config = dict(
    n_layer=16,
    d_model=256,
    n_head=8,
    n_kv_head=8,
    head_dim=32,
    d_mlp=1024,
    vocab_size=570,
    activation='swiglu',
    norm='rmsnorm',
    norm_place='pre',
    norm_eps=1e-05,
    positions='rope',
    rope_base=10000.0,
    rope_fraction=0.75,
    qk_norm=False,
    attn_scale=0.177,
    bias='none',
    tie_embeddings=False,
    parallel_block=False,
    init='uniform',
    init_std_qkv=0.0341,
    init_std_o=0.00602,
    init_std_up=0.0341,
    init_std_down=0.00301,
    optimizer='soap_variant',
    lr=0.00528,
    beta1=0.95,
    beta2=0.95,
    weight_decay=0.099,
    lr_head=0.0129,
    grad_clip=1.0,
    warmup_steps=200,
    schedule='wsd',
    decay_fraction=0.704,
    decay_shape='linear',
    final_lr_fraction=0.0,
    batch_tokens=262144,
    seq_len=128,
    doc_mask=True,
    train_tokens=495700000,
    steps=1891,
    dataset='wikipedia_en',
)
Each number is 128 + 24 x the weight over its row's rms, rounded and kept within 0 to 255. Layers, rows and columns count from 0. Numbers have three digits each. The size before them is the row's rms in percent of the matrix's.

# down: layer 11 MLP down (transposed), 1024x256, rms 0.109, rows 431-461, columns 192-255
# gate: layer 11 MLP gate, 1024x256, rms 0.115, rows 432-462, columns 192-255
# up: layer 11 MLP up, 1024x256, rms 0.118, rows 432-462, columns 192-255
down431 099:161102142129085159097140138105106090100117139148133165088135117122130164141105155104155155105132131126120108136086130125113084136143160140138127101115131148153113146134121126112155143153129155
gate432 104:139110128155107145075153128120096145143128138115100146149101113060124172143130123138139159142115136134110143126094110127099157127150137156144162130116140143133103090167122175169083098115105136
up432 106:089170085159148142139138116128120152141100137135129148086153098114121095155142145127111150149181138100135140129110091110117127150113126109104142084159150153201116096120133131113110129127100112
down432 101:094157153146111131081131080132133141154131148162129119118181145130117111117098129131114138152174134125118173103101152072077120137138166103124089135088117096114152106093117149149152152120109142
gate433 097:142152064182090110105059152107148136118166107115117131152123122126133096121136144143136117102137114108137121109080139135142111130129155145143139155123111094123142133118117138145108113149105145
up433 099:151162155093069113130082155128127121158121180135148129098144148119129091151083138125154130092130130093093128079146147143126139161096156157178136122104120147129127155119114107178122121128086123
down433 105:122139122156151114115126116137145099169177156156113157124140128144121095096131131139066115085120128125093103167157143134139163123141142116113113139145131118138088098131102161128147097108160104
gate434 099:105124139106134112118137081088147092153130144113146103150167115100110109088112150128069138103097110140134142130143116118111141136103168112140125130128125133136131136156103108119127068120131132
up434 102:127113139128104120136150068123142110144094132106135129140121109143119166128133114137097173085167161124165139147151135125123076129136109152126150147096069152179175146127112117089101130121086125
down434 100:121133162122160105122132112172126152134122150081124144137127122091132103113151100170177083125104142112140133135095154108146099106122103146106152114109103147129143135138115101168174163146134118
gate435 100:108149143155156140097117100093127127165113148119157122142134143162106094105091116134140122154108067144144108112083145090130130138110137118139131154171143114141143178122134116135103135133152131
up435 101:150143204092108149139107109100162117147144149169103145075135168134162160100158168129139093099095104162102136163133135133163136112124128117130123089102123111119163120106118127173121137108142127
down435 099:180113151103187158128138141117131174175135143143105098145116107140139121091144140124109129089131111190177124112106069095157124133127123107103155115091144125119112090176089113144120118093112116
gate436 103:132105134135109124151207097079140157163124104140106106121171140132099149138172122139171169140116129145101106116143112067143148166115182118126120086184104124141173129158107131119143122089113171
up436 101:135131140102118090090147104109147110091119124140118118138178104129107094127116123135139142163136160136128127111124124122149081173088141121135093160148136078130118151126113118123140121146132140
down436 098:163107138152108154129145099140132156134065096114112163150130157093148121117126099114112122133111130159160101117119147123132132130163130106136150180173094120176117129135091113134173098159142104
gate437 101:117102150132109151122159133122128124168140098194151127082129119151132109152163124142118130137083161124130109124154137145181118112149121128145135143123169138103168087110162115097145136092132081
up437 099:141096133076094187101141148136094086163136093130128127107097113162160112145140123149152112128125204100134104132143154124125120111148119141145120131112096137049105140122171120095149133129157092
down437 104:143145083134077140134150106163108167149148120152124117105156144128146115124155154123127093110122146101129092157118155131144142093160099119125133122123087099161142140145111124125118162081130149
gate438 097:128114107112096123164119103113134093143119120141147154154131126147119123156105164155127138151131114098148093083125101165099106116151155099106146127143165170099117099130158162173103101137148106
up438 100:132137154115155175080138095144133160153135153110138125124128144149145109155125128156110133102102116149090105097154161114136103117116152169145135146146153126132136142109115065143122115096091115
down438 100:119131131104131134133123117143182186105139149113106071142113130100083155150130120129129134150169083144141157128132131138124111090112101183097157157129128144125154091124156150138117158122095104
gate439 094:143155165126096170124164112143143151160106124152125159146180127149099135122157091146148156142111174141148149128146100131108156106141135145102086184159104174110116098137128103207112110135088097
up439 100:084085133103163128144107120112099149154092118170091189121101146112118141137132100155123103129092182152116128090139122085108092108149147121140167122092120156143144104065156130109110118151117129
down439 100:093157142093127104123118120129142058153113150126125115103147159128173133149095145116110094188109133160115118147164146143105147142112175134099098120150132123130111163140097111109133171112133109
gate440 106:108157128151152118152184090140149115119071126125115167155103124137169125141138171144123120133096156118149136125115134177111120190120105133138151123122120065113093117170095102161097113088136140
up440 103:129132120109075126104132187135138102154158118112142142162143115128177098126135088124150102099130084138123127153147098157110100159088102170154083112139130128099143169103140129112119163107135108
down440 106:149119170130092127129135164130090155136142137095136101125142142129127110089143130102134133142148108126097133119098120101154112063096150146123156127142114120146130153136155132105131095129139135
gate441 100:112143124127072114118154097109130096155148110086124117137130136104186088123083158121134089137120162144109138137110119144122102148114133131093116156135109111143120113103119114081125121133129097
up441 100:122104108087139117160137165175212172145121111151106083159152111127133151159137141144148153113067137137133097143140099125119113108116122116162127130110160167162158090085117102116094134090165135
down441 098:155148156106139146126108126122136111127132114120100100166103146107151125074142066133140105118167077135121112108141159141135143127152121130149143119102125106137113187150122121153098113096130149
gate442 107:155164111142126119118108149136117111151130155177136109135132110140135120102140187120160110120152122152164162150145121121155150136102088159082121120168152185176101099118140136135076120134120118
up442 105:144074088136132102137139159093130138131135175120142135139152143131146083096125080118147121127109147161153127092119119110168108150103176116099127127126138119140127155113148126156109133140119118
down442 109:131114136168141132072098148153127122110106096151120107133140117162109137143146148111139146131106109084120107151105146101147122121115097151141099113174137160102102132153083129127150120120123167
gate443 100:117144147114128159142140113158108111125151116094148170130142119081108148126119140132086113144130141104117131103106123142127136205135138100160136109106123126155129126139122148119114145128128165
up443 104:159149109137140105142107131136179132117110171132122108151096139139147099108135151144137119094127156121105106141149161116112166129109114121123145175146133094114110093112107118122120113171123087
down443 097:109124140144111115084133128104132163144129148098113155122158104133117128086169108176133087101117125144078129113157150133129147109120110151109106187108150114147111141122093124128152120126128123
gate444 102:159102088102167111117150110152105133126138125103117101088119130156144164129139120124115119109124167090100135129154088107133169138153111138162111126130117157055145123121104140124112092132141105
up444 102:142120112131116125120127157119122127134107158133173121128118125141110145125155098034168134154150104118115110123092142137101103132121147171103105111139138122144100134102111096123148115116107139
down444 106:160072145164115056121145115110104117154149105204111127125134115109143122124129175122137071102114154191157099135150132114113098121112152085144092100058131114120112162117156114117159094147144167
gate445 100:129119101116128118155109105133146099124123146083141093106096155167137132107131138142124152112163119129100129097124144106126131111118155110204125106172111095091175142159114139142130153097110160
up445 104:097134099154093136097142149164132091106138105175149152158175130099135159185167121118179148080118108178133135122109135161146126101135120153128128100117138160101117133094121162099144114129098116
down445 094:099194097099146113120113100134151128111092147149134142142095165128133134134140092110113133117168118087094099095097124171105128106148175143141116150100100112111104119117118136075112156141148141
gate446 104:095091150107154119109139124164102151191142191142101103183121146135175137137106129116093136144141140118110136152161157139111159106111125125133143184126103137086125095175141116112138109191127148
up446 103:157111069131128100136179155151124103143089131110097157142165132112130117137173087139131124159123126111146158111135116112076108139156195115128139119131140100164125144121110131113138099151118132
down446 105:127183113106125152103181098138149110118186091111163162118164164175115137175116150107175141176094143086127126129115097159093143123139113134146112136079144151154117105141116090112164137173123105
gate447 099:142112126134116112124116086168114129172128123067157157138114111124127135090101100186128132107135127143116112107142100138146128173193098151128146143149118176089143146092141118096129130156156081
up447 102:139144119148113125147087071144136156142067052132125129174127157104130097117136109162108117147145117145121136145143179170120084116146124135171143197160178127107149120166121118101140153109085100
down447 105:138145086146139083116151146105153115132134116155156101113115130139169119174101118115122134144142134131112125102103121115172123120122128107154146120145158154137150106167111086132116146139145116
gate448 106:117145129072191150164174162117113146148129157140152100096115127150146114177160134094126165134124117112133120143117116164090127184091104154131100151165115122098147170138155138165107140076108110
up448 099:141112124151090112104131132101120118153124156092099121134152120143113095116150149185138090157154165145143099123128150115118152140156128112088080136111133094119137075134130089125157129107112125
down448 098:124150123111091102103101117116104127140130153131132147164125091171084179169102130151155071145144157149159094131138110137111130146152136141139126129154111122092119193151120068154092099148102128
gate449 098:143068114132119112126089087123087171175130108080139122103124175113128114124120136156153114074104127138124133144144125186117093130141113138116175099153108159156126121164133139107140168108131102
up449 103:152137104140120117124123119112129154105137132117130117144181149125086139144115097140096144164096089138148181135126117162139085121148126134179116117146123132155101106124116100128129149133107082
down449 098:142148098116118113140132167120140130152152092147128155131123148118102099161098140138132093137188146150188154117150120137123153109082132153137173118119170115146164114105113149134132161150141160
gate450 105:120139135119091116166093137129102134129095150110118131113134118099109146116121133162094124116150131131082113122103162119102119132131128145141152133132109112113103083099120128130136164156153137
up450 097:144161130122099144121190123098130097118102118137104104127139142076111158107127150109138087146106145144115139131111136144090066144109179148128175099113117179156116108072147123118101187151152085
down450 104:156103139099159147107184140127128127120118090182135137113137111159145162129133129158150100128114119119136151145153138138152101131086117162134116116110108124124180154100173160105144094139126149
gate451 101:122112161097115117118158098111138148190115143121181104142147102128121072154112131150152118126117124114112123122098097152175106109133158143143117096104120120125120145178154147110115124091148155
up451 098:104160139122140131151112123095148139137111147136158148123163136088096105107141163140148166130083138212092144163136117099176073079106122139129114128126110115124098173162054113143110116177120143
down451 101:108164114103161106099114147121115109130142112107118161157121078075130143102145174140094122127086091106162138132117144110120125135110104092138111118158120106156104115162100093120161175137092148
gate452 094:134168164109129144167152160133156139138126090116126147124151105155155110118128128153135077120115098098136114111170141151111110167077129104168188130172128126144131109119148123114132143123142109
up452 095:114131146130160117118113105094159115127104126104139138143094118163132126158125131113127135110160084155145165109142129129134122119113068082151094148104121081139111142123125136147085109141110146
down452 096:126137117146101119119142102128119121131116137151121094165131134141101127125123092174125135181143176087125102137118134165117118126121121077123135151119139120106100112135155143150133117128148139
gate453 097:177137136138134153133115150133121142118151128119114155106101129118117131117087110124153120111138105133101105114101151135142108122135158134095154165150159152145096149155143140126108147142126129
up453 099:143148127133143117123128149148164100104113145121119115132095130123128120156161138110129133127149157097108153112082116131125142156116118119098073153128162081133122113128068158111098105132095111
down453 099:124131092118155112142139119123137149093091102131137201163124124135075117087162135120134126128120143137140099106160113120114144140117100147142140141120148169172125121079143092101154185131128130
gate454 105:149139098087114156146090101121133119113126117136108139180174112118152149133140097123145181159132111125059127134114117100141139170126116106107126131120122139120090124160107150113172125126160108
up454 099:128089120120168125151108142119116109116122141150129106108120102147147080104116128140124117096129119124200118131121111161100111103132131174150138096155099140133124149106128120137127138179112127
down454 098:100132153115123144163118153111124123122147147135106144103145105138117122126109132127135122117152114125188169125142083095134135108144105108107154178079152103153132149109119154127111120120107125
gate455 101:121172133093110110114137168130133124093127140154156121144155135097113146117155132139147094106108113101120134135089138107138137149076116085099133116129133132117117159135132116109113118143119135
up455 103:129131116126125155125116140142152109132101144174130108156081113084098136083084101117139078164133130094145126084107121126135171107136123128139129115134146108122144146158122162107093120112174124
down455 099:150126109139146118110054116131106089144135125135127112156129138159132084112153164097126098145123100106122142130119165134163104146078149155126138129162156120127162145170117128158114157111100116
gate456 097:111126160155155122165144161125121177156141131112118093122145116117119150095132133147108132119079177088103122119148114093118126156119148122170139124137134110112127168149085091140110098087145157
up456 098:128113164151160186124143138159152124112184112158122117165126105093140156069148170114155129114126129123124095103123158117101108131117148139194125125131100138136099126150144133132117147124122128
down456 099:099124116151175085122139188100089117097100163177154127117127133093144138121111087144105138131172109078098157091128134112126117115112168142194154089116129132143158117087078111144100174128154125
gate457 098:145111100128090101128111101136152127124155145129104123131163104125157159143170150093139126116134103154113109160120147101156169174131140110093140156138112136127089124131167178120115163106141105
up457 096:125154117143133140092174161135125140141122119111147101141095105145101148142156105142111095121142180119124156128122140123095098131114111099157125138123107116103120129147100135121153115157075121
down457 097:109177127142181142139121135171094185155157131193177127131153086136118164175164140151117114110115169102134151137107134107143119140096141130152161116120079082089161124136085135146180174134144123
gate458 100:125094140122150118090081101141100174153140121143105141175129134131170099109072166146100108153107126120100078107097175150088159129149124130118117116199126143123095106165116154118113130116152131
up458 104:125099152064101153140121102153106145123134191108090134137087113080106141134137146144093167125151146142152135132140165091096103131129120118123117117105149113110151136129134113162141149150148104
down458 107:141132120142114131141144100126144126133079154125113140137098103135106160173101165143160138106135170109167123124155149125111148137138119167112106127101163104120140122131161113143103090142148109
gate459 106:118145138172088095123123086101174134151159130173128105155129139113158124136111113113076150081107123116114129102114176110138120141120131099132115127126167128095140120165140129134122154145134121
up459 110:150153122148162162126153113118139152139137119136096095134100055093149167161122163105152164136137125157165130107130127160110141121131161153125087161123102141119165135146137089129179161142138150
down459 106:161110141166093159142112085119125095136143131090096132132129084154113137131099101121124141118152148150130117104122147134147131184092113111120205107141099130127158080124108122071129184134086122
gate460 100:086137134152165126135141086148125123096112133110132143072110130149152135134134154113106149141098105112120096110124127094092123176106180145142163118144145118135144104125118147150151132080117109
up460 101:141116123145134151102118152163113132128151135152188108124141089170129112122181137143114165116127095096106135102130124119124131136119112125075123088124113109114089114104158115181148159118123102
down460 101:109115098126110151113113106109153102103116182134114131125112110130142131149135126144082172142107115119082139080171139082096160084128099113102135167115156126121094151077149123134128143095124126
gate461 099:084110136112133095146093116142095134133111160110111110155158138134120109120125109080119168130129142104104134126204060104121141137140151103130162108136121124131092159093101107136129144151163137
up461 098:101110076108128155140101147126098131156142143101117126179149120148126164143109120127084111188185103087080114140095108132076136126107105157146151120179119123094121127115099137114138157143104120
down461 099:115118148129095138112140119108086143138097108095162164124136141206147129155133137121121173136088151099131135117148143126125134136120137106136151156121125117140133121177115125130152152077151090
gate462 102:123132091122156158108138128123139130172105131100121125152114124156144144143115065114115124110140123138159106102145126110123134100143154125161115108079110161102147161161097137154136092152161111
up462 098:147148170114106138134138129158133149095125127173102131111108143145166099129137138174104119121174134144133130151129130186158130140153068149089146162138126114150097106144124159182161125098134100